config = dict(
    num_hidden_layers=10,
    hidden_size=64,
    num_attention_heads=2,
    num_key_value_heads=2,
    head_dim=32,
    intermediate_size=192,
    vocab_size=1024,
    hidden_act='swiglu',
    norm='rmsnorm',
    norm_place='pre',
    norm_eps=1e-05,
    positions='rope',
    rope_theta=6890.0,
    rope_fraction=1.0,
    qk_norm=False,
    attn_scale=0.177,
    bias='none',
    tie_word_embeddings=False,
    parallel_block=False,
    init='normal',
    init_std_qkv=0.0755,
    init_std_o=0.0169,
    init_std_up=0.0755,
    init_std_down=0.00975,
    optimizer='soap_variant',
    learning_rate=0.00522,
    beta1=0.95,
    beta2=0.95,
    weight_decay=0.083,
    lr_head=0.00624,
    warmup_steps=200,
    schedule='wsd',
    decay_fraction=0.913,
    decay_shape='linear',
    final_lr_fraction=0.05,
    batch_tokens=[8192, 16384, 32768],
    max_seq_len=512,
    doc_mask=True,
    train_tokens=80420000,
    max_steps=4988,
    dataset='wikipedia_en',
)
Each number is 500 + 50 x the weight over its row's rms, rounded and kept within 0 to 999. Layers, rows and columns count from 0. Numbers have three digits each. The size before them is the row's rms in percent of the matrix's.

# layer 5 MLP gate, 192x64, rms 0.225, rows 65-92, columns 32-63
092:567467493533463477518484511486494516446390570490572430486437410500605507593546503461551467477515
101:538450499483522523449417431475426509588486469501470460426554524428585595467455496461536426583401
076:538455529447498508555477428525444462460565514455482464472433564506455506512520590493601512562497
110:510496526658500439545452521503554440541505551548535445532529456496439582481436514513423455461481
099:470513515521603454531432531540404487389471521422418504572493501553489471452444539534524456416437
119:569591457527495519559528509501449538473528582442530563507604438557530515590411485501513500532517
133:574580486455532456495517516465481486500477481503480577432505424497515489398389503456529499460501
109:470565392457537516521451518462492522434475577539441518569481617478455466536503502410535457461644
084:484518508536495412479514463396492532528670438579505533489500427477439403527491511553520498485533
093:570510593446483456516509501541497406495459490465456622445543513542435576467528436509531586586459
100:529523570517519456525465527452539463490538371604501445502543581515552537565581522495508476390484
096:467466485459445552619517480504447388448477510594439519547444625496478492515523440504483487443480
115:465476502551601512507470604539480447488439565457546503492473533519491517469503430450488557511581
099:540554585515515541523433500505518476615499502471481482518468462424354455486483465492440426407492
097:477568522503528579490459491536520455438444552467516441418424491402488486506456402533482489629487
089:511527492521513516517579426569512431592543393548474523531490531606542535508534470548504466542477
118:457519538520444513502524576529455434430491419467508431474446456536587459451469405415440452529559
103:444506584465493452522498479464528538525474486497511477493450492479500457526420520495531457544552
089:449418557450437556492543568462533540497531488486488435538419602443499509514448539490550454528464
126:517505503507477451519366426507525560546517544490513532436544554518491557478544429334522513506388
086:488528521531468487592418428591441531505527476337451526501523457544466502408503490479495596453512
115:547466483510496520606480445464584493508514517593422515531548493535432601458448517475529526385494
088:494545514470400480457486523530589477408550472544470524464519476479485384570453492497554486487558
067:468615548573459518507497497533553495556437511431501511454376479485582498497503510520442553487485
088:545551528482565503519523513400485524516455558460637469502485517499423480553498468569550478392539
091:533511453476446528504478569464580452481555505515502486561501468527544525488537449424528526471507
112:642503481546570443490530520523485523470391491502482435501618476542471463422541369456613512552410
109:475549575418430477510456476505554447533458547493487527591473546435519509507438337490582535471448
# layer 5 MLP up, 192x64, rms 0.224, rows 65-92, columns 32-63
116:451469484499475461431586497468505565488396443546435472488386531438477446550526497507455467461425
106:486506531480466586458487494565415447520506497497455516445527431406509482465554464421551441513389
089:482491507558408492579511518403554569541584432522521452585489535523507500458488480444563387591491
099:484505586514545435500577526431568610451510478436542533554502512451499502487450522571481434399588
097:500498586517539447470527492476476472364494532511592500515540576447494516429488479591514459431497
116:547524508529490568509504486496451526545489637540407541493497509497465578514558507474480472401606
126:480464431500524529424603447502469574442552502484539447541447523484421537493441449540474531512490
091:453593518415472446424494491443511515475427458513547527521540444456565472413526476478461481485604
093:451393492459510574487420476509504520479496552486480409549467482423500460480493432502523581477472
096:439498408447464562494505520430500578439454488414514451572448422488463461483458485428506448590608
099:489518560475436528518486493520409499493579391503523459534518457507452440523560481460489510487505
097:492449473496477439480610500555430454603454467431562599488553505486445460487458529580519583463522
099:586563421465477500575469472510480479536468426486529478489437555479547504483503465491422456552624
099:415553492424520511538550475528517421494489518530559506503592538361457499445536486486581423418523
107:548569527546500573470456455483478444473500529525490395469483503513528464553535402521545482567533
099:464492429523496484437568493449579503528560380563474474526483546520499475493571550521487517443476
107:504427524487448403490596469492518611513505491512382590487514554479422508466435479581552467466514
092:595555570465575450479552479560386532532535498454513565439601423471471554530448517470530557540511
092:512488593482522500479477445431444568444457455555537528498513398503498530401530535476465515468547
112:552398584484523486495513450490530504502458486459595407442569473471483468515575489538385533480602
100:505537437466433489504465474574508542501614422453437480484481460469405516459537481487473588453552
109:477529517480492531447511489468500417467528560426555552600477507438476553563522502488451573501528
095:500555504465350428445477469511510473454499495417448457574526584529588449602549476499473497467472
096:517466559566519436502500517418574542488532525471453410409456525503575548497485527516422554458572
086:438475510524519532557469476565397548463457548503404481471546513533590474514477380447500462408490
106:427410613439466531525508504530491531470499459531554511519442503401505535475529552557545466467602
103:483474562490395499509517474519514468528482410568519463439431476495528457575496509558555496552533
108:498447489513518484521579532479434491604443439488515509460519407516536546456565644536395491548575
# layer 5 MLP down (transposed), 192x64, rms 0.211, rows 65-91, columns 32-63
113:520469510499576549530553558437521541641538396515417485492597568516432506523502519513439539554509
106:472502532526556549473434424574582590395527463481533477463411519476514460535505463607557524450410
080:526446594517570517461426466617490508561438538460554515452444521408517562466465437476544518596460
103:424517491412552448451492504552467555507521495538537575495481481553469484465433473580512454471449
104:506551583480495499527499552425572458513493545536595497500471535488463585454491475496490460546490
106:524508479460447416551520497494560435430544464479611372559504437387560489558446482441471515501425
118:577403534569556514555478564536508539527484519490520483529518550537480489542548474509522535433420
100:513508525609509539586546479532512540490493506543426475485439416560498435526602505532388432466575
096:498524543493475506516531449522444551460382488493530612507495475562488423525548504528464420460500
092:401593494497435431493537514490538471500441533488527534575599435541539510547441562477448527483596
102:640554410514546543566569528485549410482379540415510480529495460461465568425511580621478549553503
103:514501490505555503547587563519423494574576490591419559550424522538450430561492432495540564520515
104:467531503488502545521530573477497605436551491449522451488522381463546444557415477445451474398475
107:474424557587486455479483507570516558484504515538536523487514531573523467457503583533456520545490
111:494556476386574526524405542587502509506540508350513523558403531449590472475508451453544456456519
111:419497460430538547481588456509577560552571456485552485446500550500524578542465537514504517579551
106:438561508469471578462552537488507529441511494454510564546496574512543509449433495429544510545521
104:508453531494559537390507492363410507531521481477573530500521591433468477467595510473457479557476
091:440443444536522463482491489389464556413475470501444535569441513487539522511439512495466468561581
119:401474528500393475486522457517491451538518460509554572500467481484471459487470524581525499580484
095:468487502454515537554538556481442558540544530431536425466535461493475638507466479506437503452517
110:488496560425509526443473462402414532462490508499504454528434509467467453486603527492476451563491
095:455519489443454448522465616513501525552565525538480437417481611472498551519482548561486526501464
121:458504452439489551429568554413513467566526511446517463475577492445532560561509536463428548468516
087:593471518446496375552528464439567459429420546484606509456585492500445508469518472432396553532499
093:580453580523536525450499433476438600425436437523560468595547491545488427482534498536515475502531
105:473498529528468517545485648542490462503554607532500518541482574525504520493402470399574510506542